{
  "n_layer": 17,
  "d_model": 192,
  "n_head": 6,
  "n_kv_head": 2,
  "head_dim": 32,
  "d_mlp": 256,
  "vocab_size": 2048,
  "activation": "swiglu",
  "norm": "rmsnorm",
  "norm_place": "pre",
  "norm_eps": 1e-05,
  "positions": "rope",
  "rope_base": 100000.0,
  "rope_fraction": 1.0,
  "qk_norm": false,
  "attn_scale": 0.177,
  "bias": "none",
  "tie_embeddings": false,
  "parallel_block": false,
  "init": "normal",
  "init_std_qkv": 0.015,
  "init_std_o": 0.0,
  "init_std_up": 0.015,
  "init_std_down": 0.0,
  "optimizer": "soap_variant",
  "lr": 0.00542,
  "lr_mult_qkv": 0.7,
  "beta1": 0.95,
  "beta2": 0.99,
  "lr_head": 0.00809,
  "warmup_steps": 200,
  "schedule": "wsd",
  "decay_fraction": 0.747,
  "decay_shape": "linear",
  "final_lr_fraction": 0.0,
  "batch_tokens": [32768, 65536, 131072],
  "seq_len": 768,
  "doc_mask": true,
  "train_tokens": 241900000,
  "steps": 3707,
  "dataset": "wikipedia_en"
}
Each number is 500 + 40 x the weight over its row's rms, rounded and kept within 0 to 999. Layers, rows and columns count from 0. Numbers have three digits each. The size before them is the row's rms in percent of the matrix's.

# layer 7 attention query, 192x192, rms 0.156, rows 121-127,153-159,185-191, columns 96-191
098:524567487466540530474549488406549544501505458477556547550503523541498506513452467497574437455581471407549503551483534460406466519446473473477529507436514464505500502486534486540449529526476499484591530550509489470469447509442471469454526490486462451545503486489535521575473519493476517516
097:487485487521488477487511443506492501455488528524451499477515546515426583504544471494555471492478441562511486443459502505498540511469429528545554549475473518517504490430482489417458566381498469493469555532551447527505483542502479548482552507489491501496456517425460494517492485461528507500
104:437503497491525451484471491470504514572459559531492408503513516548469489542468552461538483505453525516482538447463567409455464512510516500448457462552489500488456558494431456496516536487471507498566434456513493473503512501483531550450513511549478541524466476477495520470551427456481458482
105:478479469506490454525470548526531474431533504486588541379524587497543466473450550602436478522447502513481436511504461571526553507510510491515478440518519480482510493566457498572513487516414434533523501473534498579535540524477454464465553410512453544513563472494510491533501548543504598434
112:544547537577582514495563549516437570517514526568516516525483525501544495517509485530473575518576517498492521568520538492431466411467580456550514519520451560498447516510533499532554503494456501504520498550537459525463497455492529485449557446523488514456401398489430459426467461547518495500
094:508485484492444510463456472525523546539505457474478530543452533461590491532434444507480545488532478543492524490488550479519517523538519490526493525466477551488506479534514430527578493553481505490554518486461479492512510465504462542501559552486488521532516513510514510503511443521446455473
106:442440528540545435545446575441555460455483443529494497494600528578530539509443508479556516482524612507486508442496583478492500489560556472474496450536496500561483557518519524401468516511438529509507519508446507501473492554497432480520482460516450516590441465488520551485513534546455466475
099:512506492480505485509489461507487525619514583590466523569494492469476507497545510506535475573464534549575471480514516594556495497502470496525516470496582542546504464488488495494487497531528555430538542458546517485526529535506570467499465506457469488543495518457441530508512494478459507527
102:503491511533472513504487443514452458482572414473532453480498545547532485523486484558554497419525584482514530504525450570540519458468451503467501444511465459521545599512518556442610525533491462490520544513523478476566457509545497527490510527533605479533530451567571497504537557528524550532
092:541497518504491417488556554464548428438525542516488513486529509489487551490467465530480505543424615534534488527492512525545474459458447527512427560479481450506563533451505513534498524525460489526502517478508508477491447502489560520502484548468494522483511482482490557481513455579479546547
090:436436494551468538535511526568462498501526522491478431436489413520456496525471513491485467521552500512495402547542544464486509465509472527540476529427509513480498565443515444524468445438500436518464475460531535481499509508516518473520509472544511565484409585518394441561465568520451522508
094:566460475563496503531487518549521473540469446507592428543458480404526488459442551390538493521482493430477459469532510465459574485494521522476473482489454534473525561501559425556479513500523460532491478437543510490408499518499423526509420477481416515548502502511471449490499466500516505438
098:438568472497526504450483486500509427550534438535517429476532470526504549549500511430524527535481484462458502542549484570533514547550476507413496513505503537533476459592434498517499489443467489531516529485451585514495530513526478516507475543475540551518428508488541546456475528420511564461
087:481509502515494544494540480536520510457477443509451453516546533537476528538550503479527487522573509470538463449460508521492454424473466512513506466498431545471524492462473525502435538526462550475456518471532477473579477535497506514428485540433557474488476444509468543512479471504461499452
104:489486477481470385457482489475468501454560534476541454547507516535491568480465507458535500460529544527491487470498478529555513501636417493556519499487527520548529531498547490492468486451504549521529543453524516445493520540535527552518517561429555551547484524473485495532478537540455442540
119:525451508511498487540460449540507548486565495490560483430400559518436521523476437491520434446523501460469493488448460520464498436556409485533528481601506580512463519541511524519529542485506474540426499527498515502519522460492457433500556446434588453492549505558483493505517573569547505517
113:439479510396509492437546516490415479508499560459466494477578483553437470484525566502508528431452488553438493510547516464482560542524537467506483546506516491486472502413500485493500452495440429567478526483461518456601480484497547454512504464523479484436522493515472463485468520423526491474
104:512549573488523462456578500507540507479535500489461559418484541531476468513501573523476450436486545552502519509498535505522525458528526536437534523498532523448482563478503505504456566508426552469500489494584528539500513440518497516436407409491480582546503464501541430474531430555551509496
098:536484516547450508487508451438491488493565451561509434555586465519564473458530515451527554538549545485467525497491512465493440544504516509578551532496497477469442518543565516478515555533450504493513500501502507455480618505535549412545555533459507478473522446564495515517495547422505502428
112:511470486403570544423519492435580497496514532573530550526478498548507502479504448419577532455474523489472447479462520495459452487476465526445475529495578574471548471528514564512501480493582491503577527461491465511525476478530533501494449501397534480490560509469522485475557485512514474517
116:488527508492557562518476496399469485521486497577524478477467498450488551494538425489525542528508443417532497465501481527465488485515481538484536570494525520434510512429531494623464515482466556520525509567453531498485438502562550444540485580420480445494500516558517467479542559481487473475
# layer 7 attention key, 64x192, rms 0.155, rows 57-63, columns 96-191
103:440488522507556489503457499482517480496411438512520445434461534486585524524469463444501515464445464483460564533507490536402481526503532422450550493505495420468533457508459558556496482510539472525545484566525532468501426463525503530482488501494458513468565505532452539503472499538511547545
105:506544509474523491542457558550508462511478511511489530443535486449491477442555480481462628441511432420518495531507460448507455491514427469523525519520502476553552529623507497515434485451487444467502513543496490493521494475534421590527394517542519532551489499480501527462455513522511540465
096:450482520461587526506474448476521526546482523510481572515417499478520551491455504452451477495494457543483506448468501542528548476532479567571584441495563548471482533542453540532493476459496514525504517436588532519450464485504505516521527474537526531518520543586529574502514533458507425540
099:457476472536521445489528506567541555494476604460492479520473484558456541439501487578567478506546519527467506482510487534504416504496488485554438493483533519483447461618490502450530543481471503544481486469587542562509476418461499554497459489475524524545524514507483557599486484525536467437
102:452601483554492534537551504513404481542491551495535523544495610495568539504531498564490497487482536500493536518469459521466534465463479579548558449419473552543533501488517526479552468519523553543504483475470528557471559501545509519556564477507477525468441513515413519484501561508478515472
098:560499498429524495518487478489535499463533480455482473487438517516468583478532502501448552515430463484481520451482492478453510514477456573513550535525501514442452504466470468570478526551470475480583484459485508477547502581478556590508578529532535516478483552519395465487553488499500498520
102:539490490499471445452544577498489553535502489470580457552485478511450489427439437479475518529539496507458526494505566453444494512539490477498491449463417571584444531445502545466462553427460490532526457480510464518523465422508528413448478448548475523559483472440516487456562513510528549586
# layer 7 attention value, 64x192, rms 0.163, rows 32-41, columns 96-191
093:525419522493440526575522555572497490445475432518511473530489520506471554472487467509512511507624504550498510520470506467549505503445424522469548562500458479526502563462512513487563501499495495426488599507517476491528527462426458485529477561520457567449483466533466471433528516493452492476
108:534494532561448500499440489494495429514534543523464503486476507533446522491521417429503507531531528573469521513504520421533483513495515501466527509450449453484473459537479526456472491568511508480465524543493536553457507541468480521465489466505538472535448459579521479456574499549464497504
105:466491513451469511502504528472483528517496536484455502498524500479518513532447511518479508460462498530454445510514502579555502564491542504411504525525480487546451512457513490489458499497470437602436431428509527494584518516508516488500500457419464502514585491526473480502511526495576542469
099:445486473504502422521498452413460502484482496519435528463518508454434511546498423521597534496457399485441598503476544475489489513460503535614542466460526540514554583455358505458510496483450509499517471492505493445461525644471494484558551509506493487512510432502475474509460503497489505490
098:483526488484520517531458489426563516481487555516526503516527416506495568474436499476567551553464519523497455505584474562476582525514457439500496503528523488481503597528553522484565518528471508549438537429457482512547532525499529501548486478431428561508467543498521506398483433434500510475
104:538510530550478509441503490504557446463525450449494524444504436565450532443465437508557552581513490491592499498464466486499527483507550489511522453415521585478471427449406568559513530520506510521457481518477546492489543530450572456485519453474543477485467511538452557507523421504500508492
093:471461524549462548506501478448466424544459482517461484465536519511467505512477530543527525408492473493522490515495551474559506507495469417458540529466627536444458505480426447478556497478416488460493455472522503513451458473511549517497526500502528498515530469485516481442510585449450511487
099:553508506507463518462500501487533517535456532586490455552481511516554489546411540484496467508507586581479457521435530481487534461511539472481445457498473520445548460531430585516528458496527483508454486441532515488517461483507499410533556521491515509493510487521552399468622419514430517479
102:440484481485585540509535450490465532527520455443514455510518479496480496474510514527520515580483486415457432515470527528566552505527540518509551467490431500536458537539532564525471475508503497430470449526484501530443500550441551452489452421511504432528530514546486564425466503547431510502
095:534478498473480521464471472448490502480492463455404526507466537484549512541510527509480462526579522459520482473602497487484562505501540494552437440463485518434530473516474533592458522489445462505448434531445427403504472476565521459523422507534532405527569520439496514455521475405442555390
# layer 7 attention output (transposed), 192x192, rms 0.237, rows 96-105,128-137,160-169, columns 96-191
099:467520489552554476551504455477513519492616562394584555478484481472465466481490541573533479478411505440479474608520521449490491520490477423478525517503528485475525460490508438481508497516435469496475479546557457517524496452536527522485520458516582535467559534541518465527520481476483442522
114:521544430544509470514447497549550521518476497491456477492490555508538520559455609458537447515536522538495549466483421578526564477468468488552515534523478467459497456501505470489540455486440477570506458476500490518515495480502575471510506499515454528545521489470474558572462481530492501467
095:525587473414568578432497515516521505429502460509479467523495473454456499527508453507518550497501461480493489512472521482535448490522491489498534550523531445446439513579468518471454495470611513507534577429482462477451499545559512496529435493566490543496478492495474505451503511498436460534
103:519504468488534559574431576500488503439464471470489519446550451489508484509475566443419514500554545494508472531423448558458380454452520453467520499571440460510522462591535545525462503458472465552514506556448476507463507500494500446511491485481523536522486512468503555514504535536435501448
102:422446617437426542453513555590418501558444548470477513542538511484529498522564508528459520446529526528479494477492495475478511514475500494461522519474494497527450532454426524519461516506549557451478503484477505526482485417491492516442481446550506602545517479556493504581508575493429494512
099:508479466459547483556485507498489474496431551520551515527469513527546504579557569537450428476482503418533512501464485542479412464517456569544457463566490480503481482451544469510478491480487506579572494495561517442543538510531505478518459552526456532503563408548459431488440524487460522451
096:545481460393451450509442479455504477465428600529516523546521493450533493510471483564472427484471586459510540465532447558504457499467534535483481462568426485539512445525515534451500491527573507559477500505462577432528461542490525432549486512525528502475467529505518495529507501566488557492
094:406456486651493514540542446543459494540494529448416460469551478506522474493528461545529490509507479483606494457568428574570582469479529536516495518471581439490561528518528471432547538458468461412523506480462473524539441512572487478497512460487529568497532437477435539543498493520554534445
098:506426479446509519485518492557465501509492600463537561574485514469482508484503452448445440454445437519479477489510441481495465567443501439486377507544564482505515488534528514524541496454453530496495488496496515453559514483555495507457583568469519530503498469468485417578523469399572511564
091:529500508499513478508447532490531560580491531555494396559451503529438516483512437491535558502455481570523510533477470599527473471502513528478497555539539497445486536509445552493536512495561517501549522574497495506527552534507538470501541572469534490527474505465480494517469488549562513499
095:485552541512522505439525601505488550555447459525465519491486488535551511535523494482527557478502486518581529417512575503530571475504436528508471497450469522514512517508573507493476566532442529503457453437460484463440528447483488452494498529437526489540500467497528533445499517584500500568
104:475465504368516503465545508524449473488478521520483517528488510542550494547499469603485486467448501464535451422491589472424483473492525488441475475532527507537486567505475531534533525504518568491443488501462530503418500493525416540524470509508501418481483523426492575498548543493494508588
090:457480513554576373538435507519516440566520456529563574476484537550495519493580459503516490458462512509529482591421480435520503507502446566543466475517478510517506516476521538564487515490478602507577525512503498530496502476497456448484509485469493475596549453457548510568545493551502532447
097:489546524627525507528507452518510539519437470451497565542430552501507550432456456517470459528512516475559490479558499512552485480522516520474497546444486446518514490501531519462536487541465568492514462530574485487511545475461530490476527470459423545565491534519536515420455518487568530546
087:531552479473509516569516489495543553482523483483469545471484567507547495532565487509549588479469485402557482474533530539529481497524529514539491549469515508454537521529510496509546498509461482500494476505500525468520526585458473541530580565561489443467512500491466554489472510534539576592
082:449557514574438497468584530548485521497502467549450480413480484524465432544465553493584575453501459539509517460521473457567489494500500509527574582449457487502564604508448532496519514442528460455481457475489491510500540483459427564497473513430528425495429543461524519528529489506466515512
093:473503528588500456497483434533461542522581536515578515434450487563507535506573508493546585477505476590498570503485465494490507448533472547503481565479508404557445545431531527465532481512481507483569502535481499518492525480462466526455462455471477525528486509505502539526507474489592429481
085:562507528558517506561551534480480522437476462513586499466437506516561510498551548500504555449548509512459480522518519561516583565540460469488543501505533513509475531552580451485527533498550562592474433513551552489504493488462505566552473530479534519494524464529569503582533483463514470545
101:430514546448510525465557487473475481531514503489487488517515469513525545476532485588502506541523566548514424481520603575490469501488489506429501502534474513516454528500435429438469514563538509540512572573434471547533490539487535537484481434506480457469470491478535549533546558510469493447
096:545465490484405462558500504471457577469468485535495513427586486509534548567450435498497483447504564528472559533442456538539456475432497482554518529525486485501484474508473507511507462404438488527558501499532460479513459489438450474468500432500450571489499443522426489532571485520490523538
094:507452502463454510513472454492463463529405496511515507560528518541449463508473509461508497421515507528536490490469520603393441497498549498471466453513547499534364509482498537571529447478542465542492496560528482552552482506570511458545468480550458474487454469507514572455536518448483526465
100:508454489457464491482477516449479529472511541515516486557496463552460465455508445490494501518539528513428448555473529440519477518585535502449527508532452516498480516494531574532389437504556502480468588506456534527500545557462558501483511482490571529516555490550513407436519513542536570502
115:515473437498461486596480468453505500513491550465528475418523543433539463494438550397512442561514491478487494525499453544494499541482513472539506491472485543497518463448480504544518517521514426479499522491595533499533565478513534484471526524434509502476453521543456460519481444492563476439
101:467438497440510453400523547440554511576572485552566444529517480515508508527574553550503519516456471480463499486477532514569557550532511491552486446502562526533469541497462472496496500462514520454524543446474498451466468542434474496431489478527513486528515487466478510570471542512451464441
110:567524502565468501456436489478493465489550476612556440527507460381484518450468488458516454556485511560528572499537501494529461470462404465475465543502468535522564473396430468461511488419446469527508499467536442505530547516484475547552524513478525465443542541468471463514514400483562533472
118:443493524525458546532421518453493539487590496451478473540506503471501584427513441480555525523535460521484448493556515388484473470485558432487526491513512549498475448521568499522418459504522564432461509492490474461442493475456536449512505464535477528442487529478491493488536477519505473545
103:484513519520543530434562517457508436504462409452416532581500561461469427501561541426480565503517494477514491542533543475471515535484485464523524477450551456453497515546524432521497485542493483506462516521519464517514548446520468499510548497521532497474512469515505480462497566481554486537
112:515485497372469509501463510521519576502514504474530533489428555530476484464474505570481510496494482478547491511453517446522471497480484489465454453523480492543450490520450564545501522556566488508465536505508543574493427478424493475484454547496428522507434576473473434419509515494479502529
103:531524482616529478522528498476539494481544450524469488431514492471538449548516494503546569531528512482502547534534524560546530461469492489538549502440457550525534497477492481493460549507503427479501502547563485519472490519472517471454480534479514494515509518514461488504470488534424471446
103:415493466516545573415554489535495493505518562434501490550477533477534398488544605499537453487498431511510455491515508468514545499541470555479507442509519558540487552513504492541500470472548454470434499422512541527470499508454508540566528430488524498520508487509540499521500482549407542455